config = dict(
    num_hidden_layers=8,
    num_attention_heads=2,
    hidden_act='squared_relu',
    qk_norm=True,
    attn_scale=0.126,
    extras=['local attention windows', 'shifted keys', 'gated attention', 'exclusive self-attention', 'attention sinks', 'value embeddings', 'a smear gate', 'an embedding shortcut', 'capped logits'],
    init='orth',
    init_std_o=0.00779,
    init_std_up=0.0312,
    beta1=0.9,
    beta2=0.95,
    warmup_steps=201,
    schedule='wsd',
    doc_mask=True,
)
Each number is 500 + 40 x the weight over its row's rms, rounded and kept within 0 to 999. Layers, rows and columns count from 0. Numbers have three digits each. The size before them is the row's rms in percent of the matrix's.

# down: layer 5 MLP down (transposed), 1280x256, rms 0.0727, rows 1046-1070, columns 0-127
# up: layer 5 MLP up, 1280x256, rms 0.0784, rows 1047-1070, columns 0-127
down1046 100:516491481492419531493492498479432463444532553482545463489508477541487453503570482532458476499554548448465501473484483475447455536547541457500580498542473522522508558447472474502480512490446478538459540542529493417499539510479479509483554466557518527466489488523469545496482526475518532495491536543465509435534522438460490464509433427509466537480552469535506427517491474523500598565538
up1047 097:499429568498501479517484542454496472546479500451548485483534528591472511580502510506511490442490426514474510492569552466542538437476496506518504476418523564589517489490505462567476523482548446497476532438495463491510468491539520518510565481509484507484511505473555573535491444532502550479458475596506471537526464489510453512492467489543468493493536502535385488487493460438538553543495
down1047 096:449435516409430561545543458496447490502500437444495534514505466476524415525524473587530469457544578399550503557551530453504484538494463496479596516513520459412529482546474475470463492399519474510576498479491506493472573474468480440400563427481408477462545509519440516528496559456446507456503530466496501497406483495488461475450560509522505552549557512541459578458492495514476507501531
up1048 098:554527492575508450464474517540493517555599476556452460456491427526480571497517495486495496519515531525542501452585565535529475546572454474577440419488486530481455484537509594424558466494544561499527452437419498506490449524474419506486434492533523497515455431552529518474494485428530495457510432481481540481528519469522515514419518519532486516533552521474403513562452498511572537463477
down1048 100:444538459455509486485542454511467471589455467504473485519523498498542607521474471473546516485581440485579458437505511550500492510491558543565484531449511486543563479495490531560512515510479475430458506510476542513495466477425515499545481459460501501470450473466426438488548415534480497462467481496456434504551505460529485484514464545584453609535505393527522534499545420470530484484469
up1049 092:553558469550515475542459536512493536509404511499449482529467467428497531528450571510457542540554509519545456486435491530404446495484511477494502497431442516458556476520479505507457506458469486471472472468427489449584495499456465524521493496485483519504476444483481565464472445482526481500487475526495470494526448508531509562517614481492569518555496557535414415555490531526562502566473
down1049 092:487436559483454519527499480561460505427553555518502569505543448503566493506493484492531520481602511457535440555524521505481458526454471493533495466515501488541565506475492535484438520549530448492578492483531478437472486579469566454496551504464529539491483480366454539500467487515471468468423521536447482465480540420496367518549496494573485498523477504498454440519504451580491487514497
up1050 095:528495433535523504508518565494539509467495507488563528465518485526477533475481414503397531546545528466474571528496532566510479444475506463484544456483512524535544418493430496474512531506519459524455457481504437442520508482469489415500550526534496485550553495554489507506530456572482489507470475507480519493461539480415478460530481459483467505525537501458504396507508469486486515552565
down1050 099:442541558478488533499451486509536503494487506456523531481439508605508579549488558570409497528517415507529480513445485481472480550560489460457497447479529490511530530551468477511545561491489514547530497485455546493467528531508494434503427484563450457493445446499500440551478519485509461429413532433511604496546604469503494558536501511505522475543441432528547525489513445522556506463472
up1051 110:457497533555497524519480424463505487532581515448434509484468567550580489456469552600434510559549452512459439468512490536406478532484484459530470472451466466602448489483518463500448538499510481448492457481478513475519495494489440478525482407428515474552494449511511562531551537444492560538493531513535502470447544509421501516465505502558479528532512524510540543551474492475516501479507
down1051 110:546493503541512468527465560385512496487496462395477451469444474496472390543448484444508491456476514460503550516484440493518544564516471566452526474568500497514491418523472554562427504558506455439533511494510524508521501493519496504505499482491441497526502470557477498546459483561458494462465547443448463488471512527459464586460475466508504578527482469489438452370530562532552559486501
up1052 095:441551520525525494511448535474533557568551495473427568428539533454508462476502469513497418476501554522561568532507543527509512509533547471466481483526473525466492496438466520578558419479490505468470424445533526447550492543501442512517567513497538505510534509425482549499500532466540519506467524527453526491427518462518435515482445491492450594540525536489464454461392442440489504524459
down1052 097:457479493506433488485447524449459476445573490506472473517515450514617522480506440453488580535533500567572455448447551566556534542554504448459484456487519468434450498478460468446511563475533530538457449515477457491505480516462467490499460488475553454516571494527512499498512486473570415476528487451521417484484547509492472561567494433544509469539553548513487533582510502490502521524431
up1053 107:547457485508455514498478559503510518495443485489435478491470506460479454482515558529484467517497493430532504467448577506522481480502493462506491431528462503448533539505528503549476484439521542521529512491521529498538532498447508548494492495433504494465532490489489516451529492525477558471436547525488453455473570441452498590527488505571495558486607530469531525547473452460446518463434
down1053 100:473506432452472542521449468521492477426475437469451483582562452511536542504499566534517501446463498496551482553456512439491421547536470492497452520483480479518573490497456538494402466550500516541477502514509537458534513473521468484515490435498493418525469542521507510484524454485472501502470447628525497497546495494515540473491519529517470515559559495553471435487497462527444489493476
up1054 106:525485443505458508498500469523501487417505442560498532464536644504516524548454524479432522493498414437522527523577525565481509479484424446554509569501553535518512536514461519537451528518508482497495490536520485443440495468500516493540439460460517469456449531456500464524482485471443545508510480499413511461569531587517508492447475524537521468541544407491454510503528448461511494501523
down1054 106:421562463544496542520545472561487581537436438514467503502481520491529538507558518510373419503530510424505538471439452495432485528535572492498448514492458521459542491505428518441508481582488436531581473505521513530440472491537517458440562497420565527451432518466460537481519479509492505602569546549463439497519451518542480492451477562479475460499481457464463523447451468469448544539476
up1055 110:462524495515501515442490558432512515442487412500535475478521505537488479575546473522499545473551514444527540407489526558533478471544512469507527481478491550453514455453419507486520574447465492467454467490516470499533504476517454482530436489503512495449523458531445455478456566491490489544509493425510556480416392484472506477518526502495487549473543541544471412543439528579588493541520
down1055 104:495523504555531548559479519488514527523533437523475565507457480507572596495481561393512485500537502405559507518522528550474502469555438510450504484518428495529554458590474497450490539493548496474461467464566508573464479513544489558511512516465542439503506454525480531482450486440489460522544482497496489475430486530508475528441428543528533580527472423465511494534567508512498463447473
up1056 100:494426526564516443512522540507493493469486524456482553547454516500512425514511430495481569524512518507521502521489513507473514513589453487522525454463524528540520541526497560481449542526446478465518476448488470464540454521535406451625580457575616417528501391558554530514483527569527527409496432473409553483509496524473508485528475488493520510518530533515492535502475509512432441501507
down1056 101:505516499538492526471471506472478501467468437482546556488459508497492464491503504480551511462460533474507537444605425534525503535430532549485473484521542576588520442545538516535502462493455438497524476577512557599512502420546509484504521505568471535499492449506424515490465456462479410479516528507456456462508460499461462457514474529545546589517504519488456527419473456520461510492483
up1057 095:508460505495496547488466472542479514435570568549503538523498526490531522540446521483479603459493432527460510513510498531474433462571464513591509480495493521494564517504568476523530505489523569540541588465437422514510427484497471527525418489502556558534445404561543520494524513481471496430507442611499506487572459523472553462505468532552419482507514450443488495490461480501465490436570
down1057 097:540481454552542462510500461471470514493501483473528448533495524492436476485533507519505526434542416518435508572520468515508507552528454501496444523466454490505460492479512453467509492466462563463447479460505496564548428495538504493562469531457552529527507503560441538488513486522562558467521554447517503464421540436497505562505541512508465508439484534538502529515441506461493535436465
up1058 102:515415495526476532435482541504487583520523418561469492565546417530511487581442477491523455566480491420541528532494592492467434523475505441584503538515427449538506528461496443519485497527460531483479557492457507512584541500470484493506483578508526461461461525434565482524505550519537482510511501473460519451573485416487544519449487534489504508515429518464442509559486518531487486511455
down1058 097:472549459558540556509471494478534540437464556481551473365443457512526536559560528571520508517497540548490499463507459475443472545517491471520484487551565449447440480488526533493554527452488467503520565536415535486509537472534451503514480518458452504522530485599500555502526447487535446468459565548501476458441539555486540479509475489487496524479512550527440477456505502516616506516540
up1059 102:427402520510515460481519530495532604530628515479531443448525513513523529479457433577550523564521475442481516519509508516539487459451476514431532504539539513569514515436543532471533502490528485524521421479493460432471488493517453428471428497460567477525535486462554489512524531525525468479483459447422447476515497527468535442537436506495472437467481513530431483487475469475540509485550
down1059 103:449521440495504594550489465498540448476441555477493462545477532481528520490540511509492531497465559483557481502559501474504505563504455418413497494540537529502601494462516477529511457541449542580482525513452435482445544543481542499548460419559514479522497454486406525536576531428474576494546482558497511538535547430510400506473498499497495501511625501498507511551454495514546512469483
up1060 098:482515444467498466475502597463538523499437559473513530496547524537557543522447516490506521534476531543458468446543499560454518474532539464497443530495472544502450554505510508518499518484520476453548548473483490497494452427491546569498515536393505513591546481488430557527496564564523478507489558537528460478537492525550503538481543506523491464505459445489515488551527497564498369511473
down1060 098:509472454447512449463524472574509485447502541547440453507531539487489526526449491506473476467536498465519527500550526508548502510398538460513507435493527521433518490475546504472446490497562471514580545503440475457506441377444435507468505532574452440527533458520505492577514484476571502433520433478432565490540617513479477483453461460454513467480527509476452499488443435447549509476535
up1061 090:515517436523488448546474472481498485486493447494442519525473499594531463557464471525473514454487411502474507518485508549450521472569540492486562498553499538517527546436519491538509492479472553497454458443539537520531502550500481398486451524609519488494466452502507511504498501453548563462535533488406521466475477543479579493492535496512472482550504482511384495478547479644539534471463
down1061 088:578501592520515538556555525597437471538458472533530470413473549508534456487497406533531501557454505535513564499502578521517451529464537562443480479527514545472518512517504528479495503460555501507444470535555422481442561508572518618482503506444441459531480498502557532507505504561510493514448586468547481456503563491552462511524480533469496450497422498476505481463437572428518499483523
up1062 100:496571426511501502489491548476517506507539477517517534391515512515519537459468569535478434485474494428473540525533473548468524600509502485542486556487522444538471500512553489590454519465497508534479526437502549485477522545486520435503446474521523489506437541504500491429466518453501467518474527524504513507504504572536445526534495567524472448512499431386414541502482503417467522434501
down1062 103:489458452480488475462550455481470522554489491561471535483555539516461478507584459472508505498472493561430526526555433537581495453460511457566511528562523467498524381471494453468466533518498494508531472474486452580451482485476473490467457527494665434444540522504549467497485508505488506559515514551547526555479490509536439449461459501511537507441508502504420524562534587539463535501476
up1063 095:499538553557529539513476486521496505484548505579545508517454576569509444556480566492499482436569456491512488463425463495522491577454480496493538448515483459500511533506533497548482591542463489501512571499480542498530547478512526460598428453528472488519556442491566482566466493417461543529484500497472507522566522494441483554489516491455470468510533528488507497515550512537545450457466
down1063 096:499464481473441484464495506453528423460495531540455577480460468561544455525448562468550454483490507425555523532516496420417480549473442501546535487424520471503520505481514531566465477507468547517540520549490473497527494509372517465482531492579408480498450509558465414526475461539536446618506500420530519552523526402527480506520539527513517481496489515527524498517487514516467503529446
up1064 106:470472471514473483474472490431492499474445521511486532550523535474565478482463477495540490521461497566446518466584592477451455570461511511523523535436498520571581443485505445516456538469464561572474512483519487516535500485474498508614564491451470428502530462498513573486448446468522593417442457503506540538501467480464528519507513505468515508531458473474425441469492429506558486408496
down1064 103:472453459519465511443490475505501504532476417487494544465552474481471508504477527529490438517478474537453538469518409473481509534575446478524520541533511500470533514539575474496472492523510517538493490511490484509493471424418472504463546497466512451549512508452468505468580476447519525486488463542485478505433423447444492441538545486439464498484417484565455431443533558492496480508448
up1065 096:430490556546534423430503510449501565445479436422496471520553459554466534530545527546515470477501479502546520530553442540419445492456513400473551466441448433560557457483527442488496524481504527504456449477452471467526488525548471527496446524489478465559492518519424463460511493549485463470486407553495515434557492548441530507488571536466531597528508516498468521520504455518487475490549
down1065 096:497520474442491496561457531555485544556478543391457464473522465471517503488573497482498430546459487522502563534497532597463410497501529486451543566481519483444535525494435464431447522411545542495536492512507491490456508483500453512455583443515497547539576488544496518489487482484498411461518487515545439512500525427577513510468467451492504517414459463496474534531460476479491508502478
up1066 093:480469541526528517432422484439481516499520566516557536491536531458520450549464482435505455427500484515507489495532541500490440546457447501497543529489482465539528462431476475515472520540490548429513463522499433544556454508477430515516507487513491437580510431492490547465522505506475546470470519447453475465529440445438471472526497523487533515497534472437484503463491513519539497474527
down1066 096:504494509516473515529629540445516457478512552519547569409521484450497467562526499542576543531505542499476481513490434497507480484469551528537439472514549476461481457512526464519509492435542456518534533483454496486491468536523478478498528473509483518478486467508522488535482472408456475508565584505501518475503468532558490493497543522442554565493494499522426505517468529543493521471537
up1067 092:432543530489447505433520496477524508510476529522539476480435525537506537492474489470528483558499523488544535470623467494470480475487448506454508507490512452572488508534499426503522474510515561524501559462452452568535517423457470503498382475442514522486525516496464508498505430459568497538482508465429491494488459500444491559506548533490483493481481518545487510539485511506496542473510
down1067 094:499537488504431482476565461488456445501450475484419506537590565523485472487488481540484481478521541494499469498443486509550477514549483470398467516530485518443589456483499530392548521542452492529521432510496507397554464518451484533468536525536430484501456504540475469478548514521514463525490523474500519360479388500467458527538520596418484453455552515537499523476485527543464510515490
up1068 107:471431408529506459538500491492514526487531549559535516511449515459535498488502460508467506555472551486470503499486504534523574589410490486402587506487569510502498493565477531505525464400615490529562441494511479494500504454515463476482487457453537487551477517558473527487429548484500527503425481508469477443554453533456431498470555554506482490515480429501508539518465470508479518465522
down1068 107:469502501511429463566478489560537499477493489460524522520511527510530491520497501483515526542507505427526502427479414511523528576524506485421586460520482502478488471546383545607584493497484441514505452425581531519510435527502467550456528513566474494548431511376432437462499514473515545431478496490484501511529476492497521556571494501511528511488521509548494588498494541515492499573508
up1069 101:559549535489437457518533546484493618516515403521482464475573412517580472516454508553492561499523483516510510510566458549535540514530481485533506488473494491443450487478468477469538553516615477475439436461445416496515476526513440508478458450477508469501535536570470486455489421456493451476446438482469503576532439519479404508498525523525521492514524494450517508497527544595611457485489
down1069 096:490526542503531536425447553500531524450520544525496505491608515525578508487437529547497447511559556445522430555526467416445496512448454496540549492563523496474502516509519473528439548516528505482567572492452521588548500490507440519437503486505458441443520479571518513438468489528527476536466431547527446478578521438482537508502525468495452558473503483480431464437497512573498462518566
up1070 095:486545527511440494481505571412531481500531550484416502511483586542473529431476485438497524526544488529535539463441484532437470471473523435455546540500615530473572527457560461477476505447483556399528506555456561536540459533457481472511431454506488483423433398495471511496556491535485471439488431477444511491537534489511489521501543586521528421528525553513473500528445468518567511403505
down1070 092:531496508463313547466502399504547504535517481542561485501492510470386476548443394544517524531472528455506493476527474541489494513444474503506507489527535476571513525518551536436542527506510455539495482522524498538472479565500540509525534477430493544461530503455521491529481525455483485485507503529493452514531507505482535496542442520456476486503526492540527607453475524509548492451533